Weights of a small transformer language model: vocabulary 8192, normalized queries and keys.
Each number is 128 + 32 x the weight over its row's rms, rounded and kept within 0 to 255. Layers, rows and columns count from 0. Numbers have three digits each. The size before them is the row's rms in percent of the matrix's.

# layer 8 attention value, 192x192, rms 0.0861, rows 39-63, columns 0-95
090:123066144187104113126123154147051153231170132149151083140139153107134121156131142149108112127116100169083108151130148146198148132096165132136120114137070105142099104138126137092113094073105100120193116129112094165129063152097135134144110151156188113160145121097152125100161178150136109101
088:123099114124150105095114155100155049134125117130061102140155116084078103046103097108112125067168129156103115162132134141134113174118098102123142148165148117117108163133132087112125152168156110133140086123109142117070123201124139150102128141090095102181137174116075206075152106106097093159
088:113145126108136098105105137163145090068127117079099175126155104148166073080097123113102074112153110138086088153108110194099128124122141136105161096228070135169186138120156120090112155143112073136104093134148146149120145098118177058128198153086135168205161128157118153154152107103093163112
101:137073151153117177130125132147113166207127168116120154200103131156142163111154135068121167073062117096145173102177130098152119111139160169152117122159143154075107091129160092192146167172147128143136151122123108155084150067111122130130151120119132113107095097128100151137106208149098130126
094:101082150053151150126217149091200109157137133030153180126073127170104141116088141164111148125077066182148104172063134148107083125125152137148135163116162086176078132147140153134105125154117097148148200117056138131188113159111102077132045107147127122114117146139180133095118138130169136144
091:178091096142097182163145172122063071120168110192145192131188192124159113193147135129118151137077048122141172165111153100075122094100192101087160111106101115119162150093076146132095183101157194152147059090128111159129085141121146128179166152152144152086107147138119132114124111094117085129
099:134131149128076129208141158105122169178141157164062128109137118073102154115129089108145177130139119185144183132110056101101136155077139132197094198164117125134166151055113148123140072129151179065104120075077124184101184140187143081133161143109126159112125116114160143187146157130149136143
099:105141103173165086137109113207118137123146152097135076076104141179140073138145131070154161166128113136108138104165152088124118122139098120133131169149121156120129146141151166096118142144140167143124126162118137098126135144090122188136063112149122113096166179122115120144114131155141170154
092:105092103125123179096160194114096156099131045087106165121184208097094157143132085106155138064116069115156091091148064105133114147138140173141145127101094084161139150032153142114129143156141143099156095147197144113189142138178096112081154148104134122119145135121154062124073137143095149116
091:170092178145134104180090106093110059133181160106131191126181129120118098143085109152128049077138089148084175099118121154058105131212122118108118176129156169132140206098104110103137124107118090116121191137136111145089121142153096113189159148127101115124121173064111102116083168112152110124
094:138174127105154103120080092153149068108168123111079141143104119096076210136086230154111154121137139105119176127106166164207127092104151111102116145104137107144133121177096114117086104154111117191150034119155164108146172074142132181099098120099155132153135125131122141103129167170118113111
093:080088109180105127150142117185155110109122091108155152104217135139081129098152131115193120141150132149085127146124128117072158117140117126133053166132184142172146134154129140144109133065106139137138065131142097119157113177113132060159093098145122112060153110135080119090110123117143124138
085:091184084168058081151126146091114128154167141116131111213150115162095096065136176159135082101155146114163121126177047063117156136120096172125110084226153123174073145064143183161106137094093088115128114089061143141174099117111087137061155141126177153172119115182098089119135095116134158173
091:105079113109120054136102160145106160138118184148082069108142141128105136193157109129150182142034133166109157076104178121118121119075037116156143111164033047121120095145158155168121082189094120145129067123126146126089122096122175180125167210113123138105063104122068155162078123140121173140
094:102115101099152096152099103083116126165105126134094074132093151127114117101148102127106154178168142144098100122159098101116103098134096190133090136167130168097106082170130122069099135155173184179129078144094108198123122117142139116087159040102124140117155051170115089157169096098142112123
093:139151150121122122101188121118118068150129154151121226172119167171119087118141104111094162135144155124133151107188154090097147083127106177130109196128112122124087135183166129107131143125129097125122159167228063141151165126161123137071099098188131103123095151107141107175145168169171157140
091:144166126108176092110144120102107193097166087147118091072129158121110105128132131168146170155165109046146085079150082129111115115070154160150075138151142157084106100192197060173134170113101134119104130144100112125152153113125148157058122151137086103135142128123127108147148107112145161088
091:144148153197110098110087156127130124118107128090121145141155076100104148102129065140140136111196137153151176185106147117138143111147081176107136135102077146194093098109153110147127133148119083120071124133182148144134109120128161083114182172084159174092092164118099130119084118121132099180
087:162154145107151108111062070075096089141160051138138098116151124135125154111136082108078172144203152156117133089127113093128123108131104056194104135152098153142176133159154137138168092159131116136154128125132176186103110119163124131150156148048144149074128154186153136114105066128174074238
091:102152114101159157111137128127119120137130155092105139192089145126240102090093164128133157140131146165110092123169123147116121143139124140098097113067152146120113127107124112147078129156073132102142145137178193040127153107167129129156096167119172123096142118157155111058182162120190113166
096:076124143085117155129149110092123092162237100195180120064110099154076108057051122121134152180117099119148162117102146110098104160076180180123137125084128085126162133157127149111123130161118108120170163111086061074097168089147128159068104105188136144112152175140136086136130142089150111113
095:163094079106091156130179151147177140148187162113126142114092088169124079151079119075207157083124120092111060157099051093102096117112083144104055107088180166165107125122094125100118096117112173104164119131165130115133106102139076129186098174106109156156192106114063093137082185155104133088
088:123111122136107112142163159050129158055182134128107130121162203165141129118159138119159088172096126095130163112051115099117106119158114097152094160151168088159099174140127115140103099118115206170149171141168138119100094164114086104121162132158197084112093104096123182086160114090150144124
091:112090152157144173158135125082104133101174110158120142121133108097133110146107143116132128090148147174061127176175152170155125114181097194155088107105097167119154156165155125135108105130150118120132151136092222156111186110022146154124068147142127118167119127130165128097085165228157110152
091:181115117104159150160114196117105122093137119127127130164130139160142170181140100110099066171159088174189157177209088141090166121121164070127148138095130119171122115147109135136128114122159157134118171132110072113067114080151060070164106153126101113148083097081110058171065096160192092108
# layer 8 attention output (transposed), 192x192, rms 0.212, rows 39-63, columns 0-95
080:140105120135191095161164162144127116025096083132136145132138100119127136102208162113140136156112103107114120127167057134081126149080131160086151118135189115145134174130097035157122141132136097140127154159147196160136166151145174110150127161098123144111136077104109044147119099123135082057
081:147168090173155115141121096132103165139121127103145141150079139170168080139158075092114109140097133095099148066142200137049138141137149132067113102111129166104144125135114185159127100080102145126076247144171170122128101132119129099159095125107154141083123125140167084126122131127150176141
076:126101099162073122153130108087130126132101112165062098142108138113116133104140076113065152128082079077146168110143124161126168141134122029134145111105171105115190118138124180123098112130146129132154187158134113120113115163129103145090110105161110128132121080078130144120108166175140110142
093:136100124172098145148063143138163098078142118178138130103197138180092081087155123181144146104132102175126130127106099074135100095090081141129137197117113086131105156132082118133112076107161121102055089113135167128124114158129151125165162081149099129111189162107152136141136036082123164111
083:113146054133112145136117121128121145108064156129088095137135192098150133170138155187126095133144170055112174142167111106106147112133157121137144069069130138100159185103121100109105159132147121136164123112167139105135161094174103150123185137137090089141076132158060173141133088154091134178
079:147113138122168112145119148183146098129056142123134062100125087192081140085080155123129104119210143115114114100160162145108056075119176112163108143119174119137117168052194147113117114132149086128154203133130166142148156152106134101122145116153147143153097109129139151139129172155106155121
086:167119101106154137126100110106108122076117129092205157120136076191136129133143136106108099138201123152133118075176193156125111125163051138106093139150079141115167129095146130147177094114185103142097171135144092099128137123130167130120147098143165088124156108137128124093093062123136109094
082:156188166088080087108178114066111104086129096116147116175152118100101159113095130166121129088096087143146069170129105067116126147108135137137144136134145125149104116118092063120145123111085121112148129094115120116139153119146061133151136093116147095125059142160113168115124125088108094105
088:163112112129126094162095116099145089102123187155127138132054072150152065144115101181138188128130150134189184167148172153148102100109158109132108182203144160132077163161100081097161069088106118146072169121118107163128115132125113162158132089166143135120146120127155142153122113078089108128
080:112153061135113093179117170135121131126079140174119128096066092105134180145135118097105140156161099099139082113165112148102132092034171085134134082084097158093137121136116163083147110074100155124138128176120160154133089144187152131103125118189144153083074088091079163110133092092102139151
080:119113076138115141094153160147141140172070102186146165152155165091177130088190093184123065151106108085128107136085131114108114181179103135152116087113129112143065093094158154161120177167127147069137149083123110109110054094080147078100122148167123091125136148076129125174172137128142135085
082:103176093101112113120107136096093101133129096119161124139044053135169127133112146090054126161103163077173137136120186117098094131125118095131135081104098178130143136095150182102117102188102123110139210133067149098133130087079118174128139123151161146121121175065117125139182133128147086167
083:155069119139155091146087149156136075127152144084113147081092146098174117204198113087118127132163111157138089123057139124184120132121173128164126171092130104109194133060133095134055146199132106110115141083133063127102135121088205149176087106152118143105122167037184135120126112169160111166
080:201157121139201175132163115097170093118134126114191164147154118237089135095143108096103093076139084173158120163123124106165097111147118087124136151158162144154141129091059127143157178079159123141151102134145070128181111107120035091103083112135115096128124125126171163150105149099100095120
085:118153153161140157135120104172131118094186158093155163146199065134126124155106086095100101079115146154153133120056142115164171166169101117103115088100114146081107162068156161171131113128147100172103185121154114127141136109085134100222093167122096108157170161111140134078089174106144189171
083:129132044116169201135083106176143145106121115115155146123154081095138180123105194160163092124103101113153117121094113040110091139083150153097141080157121109142088134100115132084122163108099161101114141161071160159124092099135119141130071145121123074090175129116065136087132134101133136115
079:126132131143105165139078156114103104119148136121209191165118149143133083118116123174129118108129211173138145202058114161147144133116136109081150112126125089132138057142154128128114133154131091133091131138166126151104061121129050129057089109128133072101172166205084125116126197142151105088
080:127111098174127079102092087127136115104135139138100076101064137123137087142124113072110160107147091153150114121191051167079164150142146084196126162141121130106133102148111140146130172129107158128155085211061092106124137142125211107131082091128106113138150130088147110137128121113109140125
084:078139178124158155054182123125126136142136148120129123107141092100113100187075114041133098148098129100081096136187112202077098127161151112133121163169110154109106098117164139129175163140069154097107129108120108090112090092146161063122126154196114104125079132134136088136146197152061153063
084:145137111114133172129148142169125111129129088112124117098144167134115101143212114151179077167112158089154199131063136104169106153110154085189132127116154109168101119132174080097120124055133110121134102049142119133169052132149125157093144129111116134142175162216129100167105048182084113153
087:181113080068174095125115162103127161131104139046135147200099145122130122142144115176164091087035146120084130117161109174135065121148176126111137157142129149123120109149143137110178124105124156119125106153165151184128100123125099093102154122164153077113087129136092166097139139154179137104
081:100137116124129134113057153129120125134061127162123176133175126069114183129172130124135163150182146123156191124130129152122145116099145086154176130125092102109160096128107082050160106128100108159097107165137120159157144111101093137077143106143122107066125132172184148088145016063128075153
073:097170141131157142126115122169105104159142147118110101151066160124137062116041174127125106099148170157186116191141187102098160089068099141099164049128119148155124140110170084117142122130127127118046201142107124113097122093122190176162105119113169192175128132147124128105125160115132111216
076:134176115158140123127105122094101112153125155154124164120129182123125172128079091090172153172081066151183121125152088143112115112129126071150113125137147103097054128113055122149204085116143104148082051082131107119153133091174140104133149115181102159122149128134160081192169099040161172140
077:099109144171059117088123107157172144159113160154114140106106131087182124098085160135152170095121162097110044113143170158150108150102105073179136142118149129119148187067154109082136149122103137151144061115143161113145134110110203186108072140124177177138127096178128095091151105140094092165
# layer 8 attention query, 192x192, rms 0.0881, rows 64-72, columns 0-95
102:072129114107103140082151146184173098115145118090126105168152101118143143131140108141147138105090109107118173134117154105111195105149140122143138130082120136111130101124151138122087128112150096133143087093153161077188137123076157126136076043147172135058119090128098102037109163155123059127
095:079188182152102151095118117186148120170173074135133182210100162155135092119095131127148145132114168139102142170113078093153113086139169137155127149098101132104162059112109117102049128122153157171177133099139153128152055159114166082146089082171128127078107094186161140076119161143122094188
081:080135150141081111094147160168168109107150082089134092172139137115110176124081118145128130104134088063111160084131145032116162105165132126103182124084081154126139123141160125128107140151152099147117107126139141116176112154124123120119095032155161151109121103177095115072098118134117119145
092:169169104176105144134087089105102107170182108133116209109087138136124153193186126171159138087108161132134142171141100134172051147135162153140177105173157127090159157150096129146126105126085125108139139129138137158105115103123127165104153183132097145169114115086135097192118143180196106149
082:108116093107119114148108112156160111125083145120149071141147153131184177115114103176121095138115175076136190121110142137120146130163127134116083168088091052113141164063089148130162139095135115107112150157126140168151136131141146111122084057139196109028174105125109186082139120110137197097
081:156129083125122133188106121129103192174130145129128179136130207151101045148147143090077147181122153158103082187096146176168083161135103136186145091157167104145104150139159161110151113163162125136170131122122111124074112082119115152114180152133101111126114141127172132245100134163134147144
098:137101091200143143103136136139180108125142216145107128095112180118150141169139123152089116118130101099082153068139131129089153138150145115109100113123128106065148134109115108110127162126121137110165068159100117125103107132071129042180065066177152129074129179097108088045117154166133109152
085:146128104163181110130122112114094148142159151108146182100121209120127064121083172105123143177148042154142155221108142117136079122139114130121123118139175115140083111202169110107081146146114140166138131087105160171174142151123137118142151154150111190147160122141147153178136146131123094131
085:144141157102164079134105116101192152072099131138110107143144105122133141098135082119116117091144095098119113043144113131105140139162139133119074129172084150118129183086074165169111071075130128147140104149142125093118147164129137107132087055139122114181115109164120102092138178137109135109
# layer 8 attention key, 192x192, rms 0.0864, rows 64-72, columns 0-95
089:139109173174162151131131091115078199153134103155112188095089149125055092187106135119147145118110136115150081126110105095166074122075125176117126105110117132217137112130160109140145058122088100140158182120126125108073125089159097106127186150151097131161131081149185112173106115143194149139
091:071139182101142126133150141090128114097152130134140112098115158134189160108127130146124074039141196128109126071175157127115155104132160115183144118091092110181106104112182127133061199143067143192120151142164136118133148097112063167104103130129178085080167118110102107028180161145122110135
097:060090151089152084057112168102169121126083096121132084114143097105167170130091103155098131086149129087144191067126166134067175103123142112173084091118057156130102111144170120098090163088111130180105139174107144079160121069142143104138052111098120063097087116118097108070119103117080091090
100:147109127158170124096160143080113119149161173116142065071156159056158160160117093142134114079193078175114096089115107083171109132143134120101137115119101167173180106095105143138122173124124094110159144126160177139167091188119110189100139112114119165143105124090141160064095115127112153165
093:172128132072113073111100164159119137119098119039114111120194057082084128151106106165146110135145152053108177070155112072115198129097108199117109139164129157091138145183119101140169142118189173114056156091166122169104127126145162122151124124132143083171090173159069131140147133109141147140
092:113152122092139134174116101128125142148094128186102195105081127112093149103152148095174122166083091203103135141139127105146041147100140168127183164128180065175152148174131161202207121138120133082112113089135132160079113091169147124165149201079133126138150142110139160169115122152190156118
096:140179122143118126168161092117083153110107142099097149126163109127091135046163077176127148134163139130149125150180112080144120202079135113103111093171158122136167193154144147118220153105090136071110166110067148102171079179086118139105116167156149170108190136188171147127169104127159135113
094:093142180110157146114110150159166154119140158156147197119079149163115101144202159080124152096074120149122047146132073102200092131133135168141178106159184108183137125134110120126194136142137099045126109061173174138115080136139128161071173160054132150128153087109146145137141113175139165104
117:108158164146119112101143190135139086117132102099126103167149088108178152127111044136114129098187170074113152116179183128092154136145154087159102125116125157107150156120101106140070137066171184135109167217147114118135163119149087156144044074126146115106081127127105098068145146114083107127